config.yaml
d_mlp: 6144
norm: "layernorm"
norm_eps: 1e-05
init_std_qkv: 0.0226
beta1: 0.95
Each number is 500 + 25 x the weight over its row's rms, rounded and kept within 0 to 999. Layers, rows and columns count from 0. Numbers have three digits each. The size before them is the row's rms in percent of the matrix's.

# down: layer 5 MLP down (transposed), 6144x1024, rms 0.0582, rows 3141-3165, columns 0-127
# up: layer 5 MLP up, 6144x1024, rms 0.0603, rows 3142-3165, columns 0-127
down3141 099:539461489481532494474528498506489521459482537516503513483453460526541543466472560472503538499505522524520539528513486464472514456489500447504506436521487480493510465496504539510531528512506526496503491488493498460486469527490495486534476493508536533485510457471527478522503539519517499511516523501496498485512475488484541478507507498484522489521500540468472543490492502459531509480454
up3142 100:512480509525477454518490479463539524482485504437473461453521524469524475460473512489469541489504510503530497504538529517461515528521560505514559485478486509512470448494483507513504528488459453467475518539519537537503503542538442487498508492512500516507471509498503472485510515456475505541503472537514541474480485478502494473468472495528499493529481502468543535498524554537466459488511
down3142 096:508500485485499523487503517454459484512454451463492494477465504514515462496503503520523466532516485521549458536482497528532500501533470481510543467495508483510504540538521489511497478483474520478525494499493513496539472532481486476456534512499525543504521506538451495514435545511470524470526472508481494492479495522465488486526541508497477446525489463490468464445452501489477469481485
up3143 100:522462504494527459491534511475496509486495459488530516509500472514458506439495494530535524452519484481461410529495495527533500478511493497477502520503522489495550504498482501470509503474547466513549465482541507556485492529484520509486533492519510478472536503489463512487475502471517487520505479512492532572480517544509500502462512484479516498463509491526476507524542551499531494511527
down3143 096:466505504503487487516541492495481495530440482452523496518467519526479483510550535527467519504451533471514497476497546492535487501482500535473534519488464459502499533494512517555477479503491517488469507477498501500513517489471507516487509508495550489501532550486476498506483526509468530489510497505482528483496474528524491511459502514479504476466514468504483521481468535525538532506499
up3144 102:489530449483484486495492462481520530470515522496477548488479523500515496498423504495528500503547534490466513401478512542495498502502483511508519493526472504507500513556504503500479567459447520490551540494488543519516491516500509467476542508520494478464547551502511510521485543520520503495520480513489506524504483507539527513517519538497486518521510473517522491476473476493503519504518
down3144 107:523535508510501534492515474479543499496523443496495505502484498495485487483497463549457478497474524493489466488483528448498477525525513489464517540500482549509499515496493541484521488461536516517504523525505503524505484519512473522493484489500477516474507487497509503501471512473597526498484460536491463540512490484525530548498517500534507508500545492517469445531487475490522514510507
up3145 102:522509472507486467470452514506531506465574505499455470497489512506484524473467497508487479491543484498492500492458497521505476464515497508526505500495498550459526470503454530473502512496476529519528504484503519505530512506478502464495467539510537509473470475510453529512487503542507512519553490467556558474475527484504441540540526472504480488487500507497509494490506488506463465509530
down3145 100:538473517517532495488482506510503507511464487513534491510447473490574509517448469497530437518517465483491490453508501463486516504483504496529519467481491531511476545431475526462537480504503519509528535449564494518522500512512491484500491519496495471505500518520541531468494506481519518504497510464509462499511515516524492490491525549516482498502464548521484518480482523530533517510493
up3146 102:502474468485531479499553507504488492516495503471507515504489496497484474485482479498509484463504471466464533474483550494499488528483503531459486536573513475511499489501478479494523508496494512511491485488514466493493471477522489501495503476521464502495550513486464518495483540498540491536491506468492511483494501513486475537521474496560529538510543501477490521485528509482490496519508
down3146 098:491560513471522491500516459522464542496494483495499525492530516514442470509493490501519491487501522493500502538502499474501536450484501549521506489512509474501522510497547494517557513530572529526485482519505484486527467485489467521516491489485474572451474500530432478501498472487488503494534527521533557488517497530468523542494520494469489496454488532493534512502509463526482491476513
up3147 094:505498472497474556479530517456503476542484440527497491481494484441466482483466518533480527503456575504520507473507477515514475518523488575507469447471506474520493508529452535550460515517498541527532473471545478474514539503483490518461470516477512535517514485504493496531478490514513504516516466487485499480510513510455479554543487474507470485495487580495482492506490482484491511535489
down3147 094:538495552502479513493503547520495463494491528473537448481510507523507515542495485465481506524512527495521450477494560494511493501503466486470486506514487536548476463554536487483537485514541473549480509489507491508500527520526462483488495526511483524473495526546482487501430491468522457463495483522508499510507483463484447502525533487508503524558488515460508504517498495509508487495511
up3148 097:511522505496479555493537518517526501488538485535491510508514497541504501514515441501496466489511520506504548516501530529486502549504518493498464494489497508500484464489460499517492536467503478501509529530510502494489500505461540544503483506487466475526480530479534499477485496529482483542472518485534531499504472494504502479515489477485527486486447498466509502509482504501462456504511
down3148 103:464500533456457513529542522466492474476502520469488491474469491490475537469510492499505461513521526496488494490498493484527484554486493511489474504476528509482475506521444505514525470521487484524554537517475509462512535595467491477477513550512505520489506532504503463452479455487527526523455523474492480504494445533466515474484497471512488491508515516489483521530534484486533505495515
up3149 109:491505485495492527473527527472501514503486521439461458506517503480515500512480480510527495483495466498504482510491454481535535507492527509510502504492528503495502530537507534563549484522505491474523532481508492497556505485488545510515492490486487540452512525524497508494492473553532537494495520494529493513520514494463548467486460568490474511502541519494473503490499502506494498512530
down3149 104:486534496453516514503489473555490446464468522463457533479499530476531520508491464495499475550499484493536521443484513461524500509499456495475526502512436512461545507512468460504523522548514541474548461500502484461485451482535554498490499511477484535498498484446501554492491531499487495511523536499523521513498512514532473503490516520478503528495488475469425461564508500489545533536514
up3150 088:484480484504455543514516469474512524475502436485500508506463513495548502518527509477464526516525483476469505504501474514535528523520512514504567466476498473519506518501464517508501475472569494515499507490530482493525518537495527498541522509493489497545483583497485497528514505554518530514547501509500456515507515491421461542546507489498498499485536509539540491518475506529478485508477
down3150 101:493539532492466421512474505530514495507500496483520514519538525487521477503474467500489500524483513453489547456497527491527519473432537480477488462491509512541483493487465463536465527538492496465495503531520502462506507527461538481532492505528469521535497513511543526486535469515526529495510507506486454505516538483451512520463536470535533501469469514502528488505498436482522493533466
up3151 094:509542478511438468542466505509487501488489505488522532516484477524497497503493481502470493507486505480533503511540513532518517505502501490494500515502490503457464459466436462499500487486470452457494524504486489542501511510503509564482501509484495504503450470523499470491490550530523465468518457448482513492545457511501515514502478459477481538431480477452486522511507473513500549484505
down3151 100:473501437530484479520483511524493459491482535512478453505539485516481471515520496504508539475522516508515466497504496529511514527502459510509503524491513525528489558520528486446524517529495481506525505473531505490507505488503415512513491486539530469491517502498430521521499487500463509540479450556517505498470504548473481509497532506533533521444523464489521482509497428471528506505526
up3152 089:508527499475507537509490453485497530497487490471470531486501483472481464541485489520518474538504475559455517522446500482496502473488492491535523542461473483558460484487528480482492488477500479498485494464441512501488548473502503556447548535523505512488475458484540529454489497485521500511474477511488498477535488438508506493488455504490498533523484522505468495541447506476496505466495
down3152 099:454550480502458502512521523505482465517468498502515503483499469471513454499537502490511538482496514527488518490521477526535491450545497515536502486502490510510460501495471529480436454439533477526481499531568490496524507530477510469498565491485451490516527503501493529502473508546484553538484477496504490528504504496458510566508453487520530526479517501474513516494523501487512502515478
up3153 098:460503538493502462512520526479498492526486547491488421500518492527529481451511506516469502467467514494488498566520523503505516495507516477531486512472490473523514498553516481480485502484477530509508486508507511515487519510510514548492453488490559499527452514526498513484506503515525530449524550526443446472537481519497584477520529510467492508463522541455517507539528524482449453541503
down3153 098:502512552495488508510439518518541487472465468486503549519509476512539502478471454464486475466483490556517530531494512489512503506492539515516563545497482506491496539539476478503489520526484513514474480504507492528527462475496502491492505494460513459575476449517537489489514527489521519455488508522513508518492540535535462534469480458506485515466538470500520486481509531507507496534494
up3154 101:489504482462537508523453479571519527524544499522515488486498521500485491487522470488521510466495520480443546487542490508496507519510509476545539536504502499508517525489542493523480493527460465490443484436495461476462538465510548467516473517471496496503494540473446458524467479476489463515454471488558501501480485515507506476498496494523532473527490493511489470516493495504488491422473
down3154 102:484480496470540493482517453506478526514463473462463475490498526464529489485523504510515489478483494473464523509490521518528478464498495487474537532461486513464455522487511492477482489523514493471527536537528485494470532518466502509425483539528541536495459499506478551509489527507499537496492499496481511492531469481483493506505496545521489512479524535535486476461480515494484485470540
up3155 108:499518490481515473512520464505480470512484496501488521476480533493506493516448501518495536493496495537500496499482463492493510519492504502502477529504506504518535458518486510495515476475479517525461473484474490513461502503483549482483502495490495497506495533492508483476466512538555496494540480535492503473499499459457482517526503515503462499511457468506526478467528470477489510508478
down3155 102:503457530483481491481466499487468518482509500443488512501509480535506489493445472511502564515520502537447466575496484534505457481493442506479490442490449635439522471527508481507507498518519490519478472476542475487505479458516495491437478516502466484498513479504538514476482518488482479500442503514510529495485487516477487458510522508504483519471500469552499489544502470473553491527461
up3156 097:481518482505479549507487534486527517509535511559477512491497505482473451514470501454514414508494479506513538505478475501501512556482488549545496516516546496492477454488478499526531507479517537497498489502541481478471538481487469511494505484515477511500511475475476485478521495512477490459477498443517544517522517525523520505502500510478537515527507499530491496437528489522536521526535
down3156 097:489475519523520525489503475511508527495456478493530510504459517500478484512461480500498533510451499550473498553484455504475514486467516465464528432542446478490467490538511483507517511507463503542502511502482449520535466490498484525497497494517510473476517530509452450509493497450521516481496502496501503461519537472517509491475464485506444500512486481524508515467519491470515490506453
up3157 097:496453529468524485485493494517528521490506479516464503497524539479498511504520481541519519545484488512518507518482491463472473495523474454508455469448484494495499498499512522517504492512501536505498534535479521515470522516486472564462528512539522470502478491498483511507486482503474488514515517451527461504529474564512548496474504488530484518502493521476469548470532483464473499467518
down3157 100:485527522482478527520490472493491463515500506472489500515513479469488504516489515521506490470548471505505488517519515547537474532436487501504441486419516496505501549478513516472474498514480527513481533505484498453493527542448523547510461468562540497501508532481504507513496534494484491537508526489524484484486520465544507497537516501497537518487513516491510516475492470507499459491513
up3158 085:528504408542499536455515497497547463520522495522501523529497518508505526495471473509519535499475488509454504477482538482467497518512464502487506519520515491493513510525467515491447471451515495478494453501501498464502467499514545482535516516511491498528464538480497501498500526507472455497462505514487481467508508483524537543507500478523517530521478499504515496515505519527482521486480
down3158 093:507490476422469471502526501530481483502485509491531506491434499514427458525467469487495462516463482515470519517512462520453480512510529521511511511518520496479476463490489517509511521491490500543544485540438507514504469490488489511471501509544495538489493512504537507549508485503537544515520497500517487548462548533520525497519514504513478523510470513508519516534491478540482457552490
up3159 092:518487546497424510490487490508510500508494430514472477533513538487450483475471477517505492463513535522495446548511501511525502524467510511490479501537441511477538501545515502479505482515456511476524499477539524496465492559506498503501445482459516504512562511528510533491513433474502500524489483456496466471500512529554495503446507528464507504465531507493548465490496444507498501506488
down3159 095:520523461450531484531539463488514480445486482470544527494492502474517507534491514547538514471484518476523500505528489521509505484499499517462498498484501504553538487483480469525503469482514498518517537495511462488484509500484510512493494541522541506513473519566490516475477485501498487473548481515468548471526465463482499495508490470492492525509539522502450510503523492501499462509511
up3160 105:539494486508489498464454507505509501503513480570491510507492503489480465541539497511467520511528512496522485504503500555459506481501545513456456533513439496478500471476456532491475502485549522557479518486480470514541454424491507478462532476514515517501509527501540502508492480520530530504526502521436457503486510516513549503543451527508484545491504511487507459484513523504495512543532
down3160 109:518499469500525496541515501505478491489491510532499486472485524491470490500472443519457491501422547501503503500511503513475545495490457478508460491466482483478529487519509470478496487494523475461510505506520495480463489561435467552482551514458501505463467507505486472495516512510496470460501485515515462491484513490461469480490492488486499502498511522471499505534491487487530464484518
up3161 099:503484466509513501492473524461479516493469490505479538504503548495539472409480499511474516503512495478454492455501514530496525502503502503544497481495516512519467474489524513524563469500492482466495500491459510504492464503486518486467490490548512506518520480512510500466477510544503500502486434495513530501470533490490494496522482488497464496515514487536470511503540478466532512516523
down3161 095:455499529503506465501491515541500499522523497502513486535488488483455497492510473494505508521511510513498463527517485513498486502524491461530506492469519511468482464478520500464482463499496477540507545515526478512487500506513506513470488515500523495526474494519523516471483523515475516483480463444495498506534461510489481493439465503486507510523518509471488487488532501503509522478503
up3162 105:433496519503491504496518464492465542432483506528546482475514512500441503524516524541466531494466497532479529488472507480526513513431513503528518479446494477492508520496472505517490515439492505514471509499509529503513497525509499507454497462486505462465503494463504518561491512518501491487461482528443490509505529530515519485496519522486489493507515525528490490503530540505480523534500
down3162 093:484468511523518503488478513481445509517465480515514490488452499496491545472498528458496483486486505482490479519536495501504523509509487509522524511503477461539552489504494482500483498507483499530512503505485544497507516468476492534422494520515545494494496530495526481464501495503515498506514534476513505482505479507497488448522493522514511485501540503459452556462530527501486498489453
up3163 102:511512529481476484487491463483502505475544531545462529511485517502438488496517520507495494507490532515514495504514505529478479535524503511465489490513526527493520456558503515499537537517508478492515461507482500491484481510524487449526530484483490503525465513478453507461476499513504509518461472492501529512483517524523509509519499537505510548534472455485510478485541512511521523470478
down3163 112:506519503446441497492471490503526483507452454505450499505489506503481474507503502459469507500501487513509498473510460481529484501488490519498494497501522519488474492437556486507463507487551504473523513486475481503514490460525514486501524531535487559513474476510507515532492519454515473498511519467526484480520502520506475473470505507487516506496507494498486443531473493468475522527495
up3164 095:491509517497496505523529479489514512530480481508446462467513515543518518477526549519528521526527520498480493473484518539525510504517498454518511527548491520483528519490490512469523489542464512492543530488498507519538505501517459517496435477524482502527510489494540512524529422503492496493460487522465508472529499506515448497509519495512495509523518542477473503522493508484498493464468
down3164 101:510446493492509507471528483498501513481496526470520488512503520517509496511459485457507472513528518503476496464451506494473455544484477496538539455534497545456481512522529488520492485476498541510511496502527481480474505491491432552557463484467500468526550528479453487482498517515524590515500523532467525504466476478513491502465519523446495474531487523527505486490497476479449506489509
up3165 090:529494428503499543499476455473498489510463505496477506489496462509498518524463530494467482479471490496522527493484479491534553525486487502484505453465520529479491488527505505504502479504470549544475468526499539487487536520518531502506524542447498496487525472523500504502500528479546481449515483488501467493509534496525477470500495511531503457508496490496469467474522490498496525495475
down3165 096:507505521490490526567503476541467482463496506456471515498488482482495486542510491535457530528503451482496523463508512496514452501525481534468465472467508498494470511472505527498505550499485502498510502521475522458515519487484463482488513489499468462485551497507551506491492496495511498485506499498483530524528502512493485443478494503479447505435470496499526483550496491485546511498472